config.yaml
num_hidden_layers: 8
hidden_size: 192
num_attention_heads: 4
num_key_value_heads: 4
head_dim: 64
intermediate_size: 576
vocab_size: 2048
hidden_act: "tanh_gelu"
norm: "layernorm"
norm_place: "pre"
norm_eps: 1e-05
positions: "learned"
qk_norm: false
attn_scale: 0.125
bias: "all"
tie_word_embeddings: true
parallel_block: true
init: "normal"
init_std_qkv: 0.0468
init_std_o: 0.0405
init_std_up: 0.0468
init_std_down: 0.0
optimizer: "soap_variant"
learning_rate: 0.00548
beta1: 0.95
beta2: 0.95
weight_decay: 0.079
lr_head: 0.00511
max_grad_norm: 1.0
warmup_steps: 200
schedule: "wsd"
decay_fraction: 1.0
decay_shape: "cos"
final_lr_fraction: 0.02
batch_tokens: 32768
max_seq_len: 256
doc_mask: true
train_tokens: 133300000
max_steps: 4068
dataset: "wikipedia_en"
Each number is 128 + 32 x the weight over its row's rms, rounded and kept within 0 to 255. Layers, rows and columns count from 0. The size above them is the row's rms in percent of the matrix's.

# layer 2 MLP down (transposed), 576x192, rms 0.165, rows 272-289, columns 0-191
size [ 92  92  94  99 108 103 108 104 111  92  98  96  97  86  93  98  94  99]
[[120 117 120  73 104 115 114 142  97 134  60 164  98 131 110 137 167 133 139 111  84 117 132 116 141 145 116 112  84 108 133  78 107 116 134  94  63 138 117 120 109 157 135 140 159  98 220 156 120 168 122 109 147 138 154 131 153 150 117 124 125 141 152 134 137 140 176 116 118 106  88 157 169 148 132 108 158 138 136 134  91  96 106 166 163 112 108 136 109 171 158 110  63 123 142 142 137 144 135 185 151  94 126  95 127 108 148 159 128 161 120 128 118 169  95 127 134 220  52 136 144 136 170 148 135 137 124 135  82 146 165 118 180  99 167 115 140 156 154 103  70 159 145 144 151  93 191 116 161 150 175 150 165 144  99 199 136 175 156 155 138 138  88 138 175 155 145 130 111 165 146  62 177 131 201 197 132  80 121 127  55 137 181  47 140 148  76 102  50 209 169 121]
 [152 128 107  66  80 174 143 146  85 190 155 112 144 132 138 117 118 153  65 145 163 106 153  95 160 125 123 167 126 164 101 216 109 100 150 109 122 112 127 120 132 134 105 125 122  98 126 158 131 108 124 126 100  95 131  71 124 204 147 101  95 147  85 159 181 141 148 168 186  98 105  65 156  62 103 131 153 126 114 139 153 111  62 131 134 173 149 124 118 131  64 111 115 151 163 160 128  73 130 113 128 116 139 169  98 156  95 105 189 106  96 212 178 124 138 117 129 149 103 159 160 122 114 142 105 144  84 181 111 134  71  94 191 140 143 140 165 158 124 127 204 178  58 120 148 154 167  96  88 138 103 143 111 151 116 155  88 114 111 134 147  96  72 130  93 178 140 177 170 157  82 157  83  62 102 138 109  89 123 136 154 105 157 147 120 141 118 149  82 105  90 168]
 [120 123 143 129  81 124  97 100 141  90 137  77 121 140  91  98 122 104 133 129 173 156 107 194  88 146 110  98 194 173 108 111 128 112 115  86 133 142  70 109 118  58 150 144 153 125 178 149 109 128 144 135 168  99 138 147 125  90 145 216  77 111  73 104  99 143 113 102 109 119  89  92 175 142 116 148 106 121 148  91 126 119 100 117  96 162 111 157 111 204 105 127 166 131 146  41 162 124  91 124 129 171 102 110 126 133 128 115  94 153 170 110 148 165 125 190 174 167 115  46 177  77 123 109 171  88  83  91 182 136 170 119 150 115 146 129 133 141 150 112 114 142 112 101 153 170 116 171 146 117 243 153 134 171  55 114 166 144 119 141 131  79 182 162  93  87 150 115 136  99 102 118 143 149 167 101 130 109 103 114 169 153 186  91 162  86 118 120  93 122 146 136]
 [132 136 156 141 112 130 134 156 156 135 155 115 146 143  85 162 128 112 130 127  97 163 140  73 110  98 138  95  68 159 133 191 127 136 169  81 138 110 166  78 140  94 155 125  79 153 142 122 162 116 125 141 120 128 112 121 156  72 161 141 129 150 139 152 117 127 123  82 125  83 110 119 115  72 131 118  90  90 100 145 158  99 143 100 167  74  60 171  72 123  52 158 167 108 140 117 118 161 156 131 157 149 130  93 123 155  64  94 116 149 143 172  80 164 138 152 123 125 182 153 115 138 184 138 125 170 170  67 129  91  79 111  49  94 116 205 129  99  47 111  39 210 140 169 131 123 114 108 128  99 121 132  91 134 139 133  98 189 166 104 148 152 130 117 105 106 127 184 161 143 162 165 163 128 163 103 122 137 183 177 153  97 151 137 174 124 157 131 144  77 176 167]
 [183 177 113 192 119 125 156 125  94 116 149 100 118 118 147 101 109  97 158 150 125 129 116 162 149 162 133 101 110 162 104 109 153 119  82  96 112  64 120 130  85 146 174 129 138 136  77 122 169  96 111 125 107 128 174 121 139 163 137 145 113 115  86 140 151 127 104 132 155 156  82 155 192 131 124 113 255  74 116 154  75  82  63 103 130 100 118 185 148 151 100 156 121 134 125 105 131 149 168 144 177 158 172 160  79 137 161 140 155 124 121 153 150 158 149 139 181 107 161 121 114 140 119 148 109 165 109 132 131  97 151  77 176 151 135 168 125  95 159 100 119 101  77 142 132 139 143 168  82 165  99 102 140 131 126 121  80  93 174 108 107 164 153 152  60 101  79 141 220  56 136  74 138 131 169 125 142  96 130 114 142 105 194 186 145 139 145 156 177 194  99 162]
 [119  92 146  97 156  92 157 186  95 145 146 191 130 136  93 109 154  89 187 111 113 181 161 155 132 110 136  83 139 137 113 144 115 125  18 118  93 119 138 124 110  78 115 116 112 209 147 164 143 112 181  79 110 154 110 135 128  99  96 146 141 129 124 150 126 129 150 146 171 106 189 128 116 149 150 115 173  69 168 164 134 100 132  96 104 121 121 131  47 109 138 114 153 130 128 180 125  92 189 111 176 135 117 179 135 114 117 137 173 138 125 135 114 129 162 113 103 203 109 188 115 109 105 145 131 167 157 151  92 129 160 124  87 132 110 136  88  69  82  84 124 135  66 202 140 115  59  99 127  92 142 148 127 149 153 142 147 107  80 156  83 131 126 137 117 100 189 130  99 134 102 149 139  90 108 117  76 160 193 161 102  64  65 131 157  93 129 100 167 145 117 180]
 [164 121 148 146 179  92 140 100 164  20 183 141 159 134 135 140 140 132  82  86 125 161 149 130 138  97 126 150 144 153 120 103 110 129  78  73 178 157 154 105 126 152  69 187 167 105 142 146 112 142 142 155 167  95  70  50 198 149 116 115 166 118 150  91 122 117 124 151 128 129 132 147 115 100  98 119 132 126 167  91  80 150 135 166 115 116  90  45 177 124 151  67 137 225 154  98 191 126 121 142 132 159 120 145  62 143 121 142  77 149 109 113 110  93 129 149 158 112 131 113 160  95 142 133 116 107 133 159 133 131 139  58 171 116 173 171 149  86 123 187 109  71  27 145 118 157 129 129  97  76 137  84 156 148 163 154  88 127 107 105 123 154 135 185 128 145 124 141 104 134 133 108 161 169 132 142  93 115 145 109 173 130 134 167 119 119  90  89 106 152 128  93]
 [140  67 122 153  81  55  92 178 186 129 106 159 138 115 182 166 131 168 161 168 175 127 133 146  89 114 136  92 161 128 185 197 111 129  79 109 131 123 122 127  48 131 168 129 113 131 115 132 128 152 151 102 120  81 107  74 113 124 169 116 141 136 122 133 125 178  91 134 103 143  95 117 117  83 128 120 140 102 193 138 157 137 119 122  76  86 115 134 154 104  53 158 152 116 169 123  94  90  83 105 129 110 163 152 103 121 164 135  77 126  92 115  99 179 148 113 140 219 175 146  90 178 128 180 130 176 141  99  88 187 100  48  94 125  91 123 149 116 138 118 148 142  84 111 148  81 100 144 104 156 120  68 165 106 154 155 180  54 100 118  90 113 180 113 109  97 174 146 142 151 109 115 151  83 103 148 116 164  94 144  95 138 151 119 108 104 112  93 125 184 147 115]
 [121 182 162 138 152 117 158 113 104 149 118 141  78 173 150 159 118 125 137 115  92 175 138 141 109 129 208 139 189 130 149 165  96 178 105 119 103 121 141 143 130 135  42 116 168 154 140 101 129 182 116  59 114  80 147  93 138  85  92 131 101 110 128 107 149 104 103 120  69 158 117 106  93 186  95 151 155 174 138 117 104  68 153 165  40 106 131 100 136  70 184 142 104 113 150 172  88  58 139  61 140 139 115 101 119 110 137 134 137 140  61 142 129 104 172  84 116 109 112 178 206 149 137 108 121 100 114 133 151 162 102 140  83  71 114 106 104  96  64 122 145 106 146 146 100  99 170 114 196 134 135  89  72 161 164 191  71  90  76 132 151  96 130 131 122 150 138 151 117 109  86  67 127 124 123 131 122 104 109 137 168 131 117  84 136 157  80 130 113 109 131 131]
 [144 162 127 131 135 125  68  81 164 105 139 127 147 110  76  61 109 146 152 118 118 153 125 150  82  83 143 148 112 163 137 132 150 168 131 137 218 113 154 154  91 170 203 169 176 146  96 112  97 121 118 178 151 103 108 102  94 112 130  57 142 132 153 111 141 184 158 144 129 108  80 169 149 125 139 143 116 169 151 109 157 108  92 122  78 159 143 134 134 161 171 152 152 148 113 156 123 114  97 139 115 117 152  88 142 113 124 165  92 127 194 107 105 162 120  89 140 117  88 112  86 115 172 150 164 167 151 100  69  70 114 131 129 109 174 161 118 106  92 148 202 149  54 117 116 104  99  47 111  89 188 118  57 133 148 113 116 152 134 131 148 130 113 149 139 139 150 112 125 156 173 226 108 112 164  97  70 100 151  88 105  97 166 112 125 147  71 107 126 112 111  57]
 [167 162 152  72 133  83 111 157  88 129 142 132 106 139 128 144 126 105 113  85 123 112  64 153 164 134 100 105 168 154 157  82 115 165  78  82 113 135 121 147  93 154 179  88 118 131 184 135 176 112 166 149 189  96 166 159 187 127 152 143 130 149  96 128 104 147 147 140 168 176  95 113  65  64 123 172 164 122 162 118 141 137  95 114 123 148 148  99 139 160  98 156  63 146 128 118 139 160 165 158 180 139 133  82 133 187 176  91 159 123 155 218 140 124 153 169  65 181  99 131 156  99 155 175 121 151 136 148 140  77 140  95 167  87  90 142 154 118 159  93  85 100 157 119 104 162 109  76 126 136 119  98 150 170 102 158 152 164 134 131 156  77 107 176 110 115 126  71  81 176 158 129 142 140  95 122 163  42 140 133 171 171 145 118 135 117 142  68 155 104 114  81]
 [112  73 125 100 109 164 125  71  99  77 125 106 100 147 153 105  70 158 198 129 141 132 121 102 134  92 156 134  88 124 159 201 156  92 154 161 183 127 122  93  79 108  77 154 154 146 118 135 146 130 101  97 126  78 104 136 142 125 120 108 142 147 172 168 108 131 177 128  60 103 133 121 150 176 112 146 143 168 129 129 211 119  19 160 112 146 148 116 121 158 125  98 118 139 103 139 126 137 104 134  87 116 115 117 154 120 178 122  78 139 174 178 174 105 133 146 112 139 117 137 119 125  90  81 120  37  60 147 114 134  98  82 104 129 162 139 116 145 107 177 131  71 170 148 184 199  91  91 152 205 167 108 148 120 124 110 160 133 151 135 192 174 148 153 138 132 164 150 176 142 109 144 145  98 158 120 117 132 156  86 126  85 152 129 174 195 162 159 136 131 160 120]
 [119 102  86  59 142 105 130 144 173 170  85 162 128 155 183  80 103 118 167 144 143 102 170  22 132 189 182 130 137 161 163 196 145 179 159 187 106 153 144  95 175 125 120 103 110 122 114 113 141 139  62  87 166 122  91 108 145 114 173 131 143 143 120  74 164 155  86 139 147 131 103  95 129 167 169 143 124 126 123 119  97 123  86 100  87 164  67 160  92 117 121 130 108 122 178 102 145 131 131 208 127 117  93 139  91 147 184 121  88  91 137 197 182  93  84 157 129 119 136 140 113 111 119 126 153 171 134 147 134 100 156 156 137 128 114 121 181  91 148  90 216 162 143 119 120 137 126 108 120 138 144 123 103  73 138 113 108 107  84 120 133 120  84 131  97 123  88 134 128  93 142 147 152  83 149 146 148  92 129 158  62 109 103 189 172  94  89 109 124 203  96 127]
 [111 112 149 178  66 216 138 136 134  61 120 128 146 154 140 193  92 135 158 148 157 182 124  97 141 134 150 158 167 102 176 123  71 118 139 119 134  74  93  81 129 139 184 111 111 161 143 133  86 148 142 157 120 110 152 117 122 105 164 165 178 134 124 128  82 143  87 102  59 114 121 139 135  35 179 166 141 138 100 127 119 123 162  82 109  92 148 145 155 108 136 131 105 139 115 125  89 180  97  77 150 167 202 107  85  74 135 188 160 172 114 138  47 116 137 128 162 122 153 156 152 144  98 161 149 103 139 107 141 184 143 145 130 144 152 120 149 166 141 179 132 122 113 142  84  95  84 146  82 125  78 105 117  75 154 140 127  64 150 165  90 123  71 111 137 104  93 156  68 114  98 106 108  67 110 144 153 138 143 177 156  90 123 138 101 149 140 110  87 185 127 140]
 [107  78 104  92 132 149 158 155 169 109  54 121  94 146 170 147  80 118 150  80  58 139 102 181 131 157 176 108 106 205 122 169 136  95 105 160 111 110 133  55 108 170 140 142 148 144 112 144 115  78 131  85 163 122  53  90  92 111 168 106 140 160 129 150 162 147 150 136 118 117 136  84 204 187 132 133 107 138 131  95 134  73 199 106  97 171 150 107 156  93 114 160 115 214 147 138 166 149  71 146 135 157 124 123 177 180  88 136 104 137 152 140 105  88 156  92 144 123 105 102 149 132 107 104 142 165  98 127 153 177  62  70 133  56 154 174  88 109 130 206 134 119 127 136 152 160 155 103 125 161 105 129 170 126 107 137 100 123  76  87 163 111 119 115 144 136 104 118 127 144 129 175 122 163 112  97 161 126 131 134 113 171 120 165 123 139  44 106 103 143 127 118]
 [ 89 118  91 104  80 185 181  77 128 167 191 138 104 122 164  72  78 123 118 132 111  43 137 117 141  46  76 162 104 140 175 104 136 110 174 144 160 100 127 157 130 165 144 105 121 133 142  69 166 154 112 139 157 129 148 117 141 121  71 141 128 113 138  96 115 124  91 130 112 180 122 141 110 200 131 146 119 109 102  92 123 139 116  78 138 128  60 148 112 138  90 116 100  87 150 143 150 161 139 149 145 144  73 121 148 161  75 121  90 127  51 129 126 152 151 102 133 100 112 107 156  73 108 156 140 129 111 116 146 171 106 181 112 186 109  95 159 114 165 107 116 172 145 115 159 132  92  82 105 165 138  98  93 137 146 161  98 132 108 112  97 103 210  84  77  90  90  73 161 170 188 135  86 168  90 133 127  99 138  53 184 177  80 133 108 118 121 123  99 113 103 143]
 [ 99 123 156 162 164 165 117  93 155  83 117 117 115 170 103 127 168 178 108 141 122 135  97 142 125 131 113  94 147  93 161 115 147 106 111 133  71 131 204 115 106 165 146 154 144  84 123  78 130 150 147 150 178 136 136 115 175 119 166 227 123 116 104  95  79 125 195 121 150 164 112 179 117 117  55 135 103 139 176 135 126 135 137 118 118  92 133 169 136 103 123 144  84 170 149 110 187 118 129  64 107 181  78 168 108 149 184 116 156 107 112 171  97 123 108 140 162 117 131 166 148 110 102 138 162 105 172 117  89 170 139 123 117 143 140 178  80 126 163 232  85 122 151  87 125 141  97 175 152 105 139 134 106 159  95 169 138 100 145 153 120 111  90 159 168  87 159 115  84 141 135 137 183 166 177 161 175 112  61  87 187 121 119 145 114 150 172 152  63 177 149 140]
 [129 112  40  73 145 119 145 121 119 113 136  86 144  84 174 133 154 136 122 112  63  74 134 156  78 137 122 161 193 155 150 108 113  71 163 125  96  98 151 148 141 107 141 138 135 105  98 102  62 171  56 112  87 136 114  83 122 112 142  46 121 195 135 130 157 126 204 110 101 125 153 107 162 146 106 172  98 108  98 150 133 147 139 146 121 147 137 172  56 172 186 131 100  99  98 141 100 123  29 154 114 100 154 166 117 133 120 120 153 200 134 157  94 114 115 107 142 139 120 153  82 107  58 135 138 181 144 144  96 130 163 160 143 143 126 136 180 148 134  67  78 106 136 158 134 117 163 157 102 108 171 116 124 128  80  76 153 115 129  84 164 105 128 130 168 123 108 154 106 128  91  80 121 141  83 149 116 211 115 117 106 147 138 132  91 126 119  81 104 144 169  90]]
# layer 2 MLP up, 576x192, rms 0.183, rows 273-290, columns 0-191
size [ 85  93  97 103  93 106 103 105 107 101  99 119 101 101  91  99 102  89]
[[158 146 146 109 117  25 129 176 190 128  95 126 132 142 119 145 145 158 152 112 171 195  93  84  94  82  96 151 117 111 135 176 168 128 164 102 120 172 160 118 129 110  88 165 114 164 131  84 193 136 116 125  66 126 177 150 144 142  91 120  42 122  90 147 148 145 161 117 118 183 217 139 149 159 142 154 148 135 120  94 122 133 118 151 129 108  65 116 138 139 155 124 128 125 131 110  79  80 123 129 126 156 134 109 157 179 112 160 169 142 132 139 111 154 154 122 174 114 149 142  89  82 124  81 103  98 162  54 108  77 137 117 171 128 105 110 141 177 119  84 123 159 122 119 117 166 165 123 125 159 134 115 148  92 130  98 196  96 158 121 119 133 170 107 223  82 105 150 120  89 147  89 101  99  54 140 102  62 161 135 154 147  99 143  67 140  96 123  93 118 100  90]
 [103 105 156 106  75 130 111 150 111 137 136 100 124 104 187 103 162 158 165 182 121  96 151  94 137 130 129 131 119 190 125 113 229 155 209  74 171 155 120  97 182 130 156 139 107 149 114  76 101 102 176 185 105 121 118 146  54 122 147 107 137 157 127 101 110 220 112 111 123  92 130 126 116 194  77 148 166 122 116 112 113 140  85 125 106 119 167  84  89  72 129  50 143 131 102  99 169 116  85  53 110 118 129  79 126 131 144  99 111 155 126 200 110 149  55 120  65 107  94 164  93 103 109 108 179 145 128 137 118  87 132  91 145  93  69 148 172 133  99 118 145  83 160 103 104  78 116 140 129 179 124 135 129 118 135 133 154 110 121 123 136 132 194 137 136 138 165 100 129 149 109  93  99  54 144 101 157 122 190 140 126 130 143 143 120 125 111 148 154 109 136 157]
 [126 107 113  77 129 174 138 128 157 176 169  81 122 138 130 133 142 167 190  80 153 176 181 143 134  67 169 105 176 138 209 120 138  79  71 181 119 131 144 166 130 148 186 112 110 119 135 112  19 128 152 119 125 129  93 170 170 130  78 145 156  50 156 140 110 147 117 136  55 107 108 150 146 114 159 129 128 200  98 140  52 166 132 167 159 101 100 164 193 146 126 133 102 129 129 112  88  86 105 108 104 123 145 139 109 146 120 116 109 104  89  96 139 154 144 177 174 117 164 102 120 149 134 114 109  90  98 144 132  94  79 138  77  94 146 121 113 140 175 137 145 137 189  99 123 102 125 144 121 130 179 174 112 150 131 154 103 167 146  64 159 150 106  80 182  96 126 122 121 107 168  86 137 100 106 142 173  77 134 176 105 126 135 168  95  96  79 102 140 137 111 126]
 [152 186 122 150 137  86 168 124 116  93 130 123 149 132 165 117 136 100 152  98 122 152  96 110 162  74 208 149  95 116 126 150 138 139 125 105 203 116 167  90  72 121 155 111 114 133 112 114  79  92 117 140 136 152 122 170  90 117 172  56 119  77 164 112 153 158 134 149 135  78  62  95 148 201 131 158 165 163 172 134 125 112 144 133 176 168  84 142 189 108 126 190 108 130 199  86 170 172  41 101 127 149  72  96 124  95 155 151 106  98 152 121 120 117 110 167 126 156 134 125 155  75 171 115 161 143 181 107  84 165  62  80 158 113 134 177 125 128  98 121 116 130  73  78 161 119 111 108 131 131 111 152 132 116 157 147  99 112 173 143 114 174 157 122  79  70 111  82  85 116 139 106 168 177 117 130  64 119 137 117 124 144 172 125 104  96 151 125  87 116 161 127]
 [123 143  93 105 137 165 160 128  94 157 137 101 127 163 148 146  80 126  98 128 132 132 114  61  85 181 148  88 144  93 131 153 134 135 124 109 178 146 156 162  95 137 145  62  43 156 104  62 132 154 110 161 174  86 135 108 159  78 219 125 167 166 146 123 126 160 126  86 130 166 105 179 222  98 142 145 156 150 101 159  75 130 100 156  94 147 145  78 101  84 116 148 106 114 127 119 112 145 104 152  66 171 124 142 158 174 156 131 134 185  76 142  91  89 158  95  99 132 169  97 141 137 141 135 108 113 200 159  97 149 174 139  72 161 108 122  78 122 118 149 116  63  56  87  98 162  92 161 106 166 138 148 129  89 129 133 140 157 152 161  78 120 114 129 112 186 117 160  84 158  68 131 153 181 140 167 156 100 140 139 104 112 161 117 131  99 120 118 119 136 131 163]
 [100 146  89 142 151 114 150 119 107 109 158 170 100  95 133 133 164 122 120 120 151  59 163 128 129 141 133 160 158 124 115 143 181 151 146  97 178 177 115 141 125 167  78 111  96 119  97  89  83 157 128 151 103 188 153  52 168 107 121 164 119 154 187 149 108 123 167 109 129 127 131 122  73 101  77 127 132 202 135 174 135 141 140 136 217 103 135 114 156 118 107  62 138  95  81  63 105  96 121 129 136 158 134  93 108 148 128  95 118 126 143 128  98 117  91 146  92 107 165 140 128  97 122 203  80 114 168 133 123 102 119 128 126 164 114 214 129  78 159 134 120 157 130 172 129 160 175 103 124  55 143 156 161 127 141 115  54  90 163 136  62 154 115 167 165 104 109 166 103 113 166 131 157 115 125 132 173 140 156 144 162  41 130 121  91 129 106 127  95 120  71  43]
 [131  52 113 141  97 149 104 141 113 177 127 103 111  56 169  53 124 132 111 149 175 116 178 145 132 130 169 120 119 104 146 154 168 170  94 108 156 125 144 130 102 178 157  66 129 154 145 152 120 156 113 122 113  96 125 158 103 120  99  95  50 129 122 213 181 200 156  78 135  99 117 108  60 131 105 147 113 122 137 122 143 149 149 146 125 142 102 131 127  57 125  94 114 132 105 132  96  74  67  94 121 174 179 182  80 161 176  95 162 122 133 175 170 141  98 131 154 136 127  78 168 169 142 157  99  96  75  57 119 163  85 132  68 111 149 129  82 139 153  80 127 119 146 109 121 149 108  80 156 112 167 119 109 139 127 165  77 112 157  96 128  85 137 192 157 125 160 161 105  63 112 135  97  60 129 141  81 115 129 156 124 103 149 153 135 103 147 112 139 152 135 161]
 [122 198 205 106  94  79 195 165 181 175 175  70 109  55 150 150 107 196  88 131 106 140 110 165 123  96 157 115 150 139 116 152  66 137 121 148 139 167 111  66 122 114 157  58  98 108 153 136 101  90 137 137 145 160  92  62 126 127 100 131 142 141 116 106 160 150 141 117 135 115  96 171 128 100 189 173 130 139 133 119  87 149 118 132 161 132 138  96  90 156  92 147  91 143 156 130 118 116 128 182 146 127 139 106 187  88  92 150 154 127 125 140  96  89  89 173  96 187 138 136 146 155 153 112 175 167 148 132 108 115  87 140 117 141 146 172 147 124 120 118 156 127 136  73  57 100 170 132 120 126 103 179 110 188 105  85  97  69 108 156 130  98 219 147 136 114 144 127 133 121 110 136 125 206 129 125 119  68 162 116 130 109 153 113  93  55 109 143 132 187 120 126]
 [133  86 171 105 176 164 146 144 114 178 107  99 107 114 146 103 178 114 128 150 130 177 143  96 132 112 124 154  94 102 129  98 125 115 143 132 118 169 139 123 125 109 175 136 178 109 161 102 128  81  79  93  66 147 188 119 101  92 116 159 146 120 132 141 174  94 146 115 116 115  53  88 111 135 130  99 141 100 125 104 132 126 139 112 148 161 106  91 149 150  83 172  74 128 127  84 189 169  77 144 160 175 152 109 157  76 113 110 133  80  74 106 124 117 144 163 154 137 136 199 148  89 153 176 182  82 161 104 130 130 132 137 107 120  94  96 118  58 109  83 116  94 140 127  72  99 150 101 136 148 105  96  79 146 151 170 142 145  82  97 120 133 107 144 182 112 171 184  85 106  54 159 169 145  90 133 116 150  24 116 111  93 151 158 186 140  60  77  90 136 155 148]
 [155  76 143 160 110 130 132 158 143  84 102 148 138  75 178 174 144 166 133 138 141  68  93 120 119 102 144  92  85 127 137 185 104 125 110 132 100 128 157 143 129 118 131  32 152 137 168 154 136  96 178 101  91 196 107 153 116  75  83  89  83 190 103 169  82 141 170 152  92 182  73 103 137  92 129  87 142 187 150 141 208 122 118 119 114 132 143 145 130 143 133 132 159 123 120 127  81 124 153 125 154 131 105 108 124 174 190  63 141 102 111 138 133 174 116 171 122 161  58 130 122 206 130 110 140 143 129 174 156  64  77 159 101 169 165 131  83 107 149 114 128  93 135 135 157 139  99 130 146 110 168 135 147  99 145 139 186 148  77 106 147 137 107 110 161 145  92 131  73  89 176 113 168 128  90 146 129  92 163 122 114 101  83 171  81 155 108  57 117 123 143  92]
 [170 107 195 136 131 142 133 182  95 151 171 178 103 116  83 134  94 175  94 181 160 123 127 134  81 116 195 175 146 216 165 111 125  93 138 146 137 144 170 189 173 105 182 121 157 121  54 157 133 111 130 134 136 200 138 114 112 149 100 166 134 107 107 140 150 169 114 115 132 147 107 128 170 104 138 118 118 134  90 131  70 116 105 152 119 128  95 190 124 120 131  99 133 117 147 124 133 134  91 105 168 167 152  49  89  99  58  84 125 139  98 156  67 158  89  99  93 152 134 129 170 153 182 174 162  94 125 144  93 123  96 149 175 154 155 115 157  92  90 102 131 101 150  82 147  88  68 135 106 100 103 124 129 122 100 128 159 152 126 200 129 114  80  96 138 135 141 137 147 204 129  98  31  82 101 105 110 163 114 138 130 144 112 130 141  95 129  76 155 117 115 128]
 [142 138 122  91  59 191 125 143 120 130 145  82 127 118 203 127 130 102 102 170  65 123 142 122 149 140 208  80 131 128 196 163  72 135  73 121 142 123 140 136 141 141 110 159 123 154  74 157 151 106  99 111 156 109 150 102  97 126  98 177  70 128 162  71  95  86 160  77 106 115 156 177 163 112 146  92 118 121 115  99 109 178 168 164 110  95  50  87 140 145 157  51  99  31  97 132 109 105 149 159 114 103 159  84  87 151 147 158 121 135 137  96 148 130 158 182 135 108 104 117 170 113 146 158 123  51 131 113 131 145 137 128 140 166  88 144 103 154 131 145 128 115 147 145  92 171  89 112 153 123 134 114 123 143 105 161 150 128 189 161 163 135 160 126 161 150 170 120 118 190 101 179 144 131 123 145 159  85 100 105 141 103 144 135  98 144 192 129 161 136  79 203]
 [116 136  94 132 142 144 155 151  76  79 118  67 111 145 144 148 163 136 109  89 244 115 114  92 107 137 115 130 171 151 110 128 123  97 148  99 157 153 104 136 216 122 136 138 159 147  80 216 220 130 191 104 173 117 148 104 183 133 136 173 123 103 142 162 127 155  86 135 140 101 171 138 130 128 134 143 171 164 134 167 158 115  78 161 175  54  94 111 125 133 113 133 131 177 170 142 107 160 105 109 116 135 153  84 184 114 166 128 165 100 125 113  99  92  99 133 163 128 133 130 145 138  89 130 128 191  81 179 135 123 118 131 119 192  77 123 133 144 142  97 141 128  96  71 101 101 142 144 100 112 126 217  70 167 109 119  88 119  94 148 141 186 139 109 110 133 149  87  98  96 144 105  60 104 103 130 113 144 145 130 108 147 182 104 153 107 153 156 142 155 177 104]
 [116  83 156 145 123 108 190 113 151  94 112  84 151 114 105 121 139 175 127 102 166 158 119 107 140 161 144 129 129 137 158 203 151 153 123 148 196  84 137 165 177 144  97 127 100 113  89 155 142 169 115 156 119  93  93 166  91 104 179 131 193 137 116 203 166 111 133 158 145 137 100 103 124 163 158 173 133 129 109 166  74 178  96 122  78 120 130 125 126  62 116 163  80 100 149  70 159 159 126 156 185 134 103  82 150 126  44 132 166 115 139 147 102 171 131 117 107 100 143 123 190 161 159  66 106 130  73 120 117 162 144 152 140 105  66 121 125  31 139 156 108 164  86  31 103 100 167 172 137 161 116 147 119 128  97 198 149 103 107 124  91 118 142 137 127 140 169 108 115 134 153 136 166 139  96 158 117 125  93 120 105  79 105 166 117 123 100 159 138 144 180 151]
 [154 108 155 116 122 170 136 198 129 143 136 119 121 190 156  81 131 129 135 167 178 130 209 118 180 131 101 130 158  94 183  89 144 122 110 189 138 180 189 106 117 132 145 177  69  96 119 156 102 135  60  99 147 104 156 142 136 146 155 132  73  56  81 163 122 121 111 104 182 187 115 141  78 111 150  51 134  60 122 128  61 123 107 114  96 137 119  77 144  92 104 141 131  81 131 140 153 122 178 138 113 138 125 166  84  67 137 119 134 154 129 114 129  95 135  90 154 134 144 155 175 141 114 138 116 138 140 135 132 163 148 118 134 169 129 176 141 105 181 136 122 176  67  89 121 164 169 135 133  80 138 122 103 181 114 115 133 194  96  77 104 198 109  97  80 122 161 136 155  82 121 117 105 109 128 128 113 100 115 101 129  73 125 164 140  78  88 177  98 165 144 158]
 [152 106 127 109  86 125 137 118  69 103 102 163 105 153  60 125 114 133 119 112  72 142  95 176  99 139 121  81 157  79 101  84  93 148 142 120 140 129 181 117  93 102 161 109  89 130 105 184 134 100 128 116 108 120 121 118 140 150  79 104 143 148 108 188 128 140 115 137 114 136 117 152  97 144 130 116  98 162 128 137 130 120  56 107 169  83 114  93 122 101 104 124  88 137 140 182 144 126 148 142  97 171 118 169 127  20 155  93 118  64 158 192 128 112 115 134 162  73 106 146 131 102 134 159 178  90 132 176 172 151 127 155 101 135 148 134 177 154 166 156 175 112 105 148  49 123 177 109 106 139  90 121 183 157 133 103 131  79 145 122 116 134 143 111  65 121 139 120  68 180 149 130  90 138 150 118 112 240 212 131 179 114  98 144 128 118 146 113  99 113 203  90]
 [ 71 100  92 128 131 124 143 105 107 139 164 120 144 155 151 153 105  72 141 161 157  99 126 117 164 106 145 131  73 170  91  97 107 180 100 139  80 111 124 142 151 117 126  61 124 121 202 138 129 107 132 111 118 101 239 155  95 137 129  99 129 108 102 106 148 100 158 168 135  84 156 149 164 150 123 159 111 161 125 187 166 134 110 142 147 171  80  98  48 112 151 136 121 108 188 140 169 118 120 148 136 150 163 151  58 146 124 147 143 124 140  87 101  83 125 191 111 155 143 132 141  64  97 125 110 105  88 126 143 138 104 145 112 109  31 196 156  74 184  95 111 109 144 166 167  85 184 113 152 161 132 175 129 113  95 142  73 119 148  72 188 153 144 109 124 139 137  98 125 136  59 171 112 157  84 163 138 135 144 169  63 113  96 126 165 115 147 120 150 163 141 145]
 [165  85  48 140 127 131 129 145  97 117  88 128 165  97 177 129 112 136 123 135  95 109 149 142 146 140 148 129 132 181 158  85  74 149 116 132 108  98 172 131 163 155 125 152  71 190  59 115  89 130 218 139 145 112 120 133 100 180 118  97  98 112 149 161 160 122  94  71 158 109 119 154 118  85 142 116 134 112 191 126  85 106  48 123 167  73  69  68 147 128 134 192  58  81 139 119 165  69 104 180 123 161 157 106 149 164 159 106  67 136  91 126 113 121  96 157 158 153 168 193 144 162 147 117 132  83 158 118 117 156 130 162 172 175 133 124 173  74 129 114 126 157  88 100  90 125  89 124 133 178 166 115 118 142 171 138 190 107 121 134 162 136  88 158 127 135 105 108 110  88 112 158 101 114 164  71 142 161 144 135 141 187 112 134 107 131  96 143 122 133 180 135]]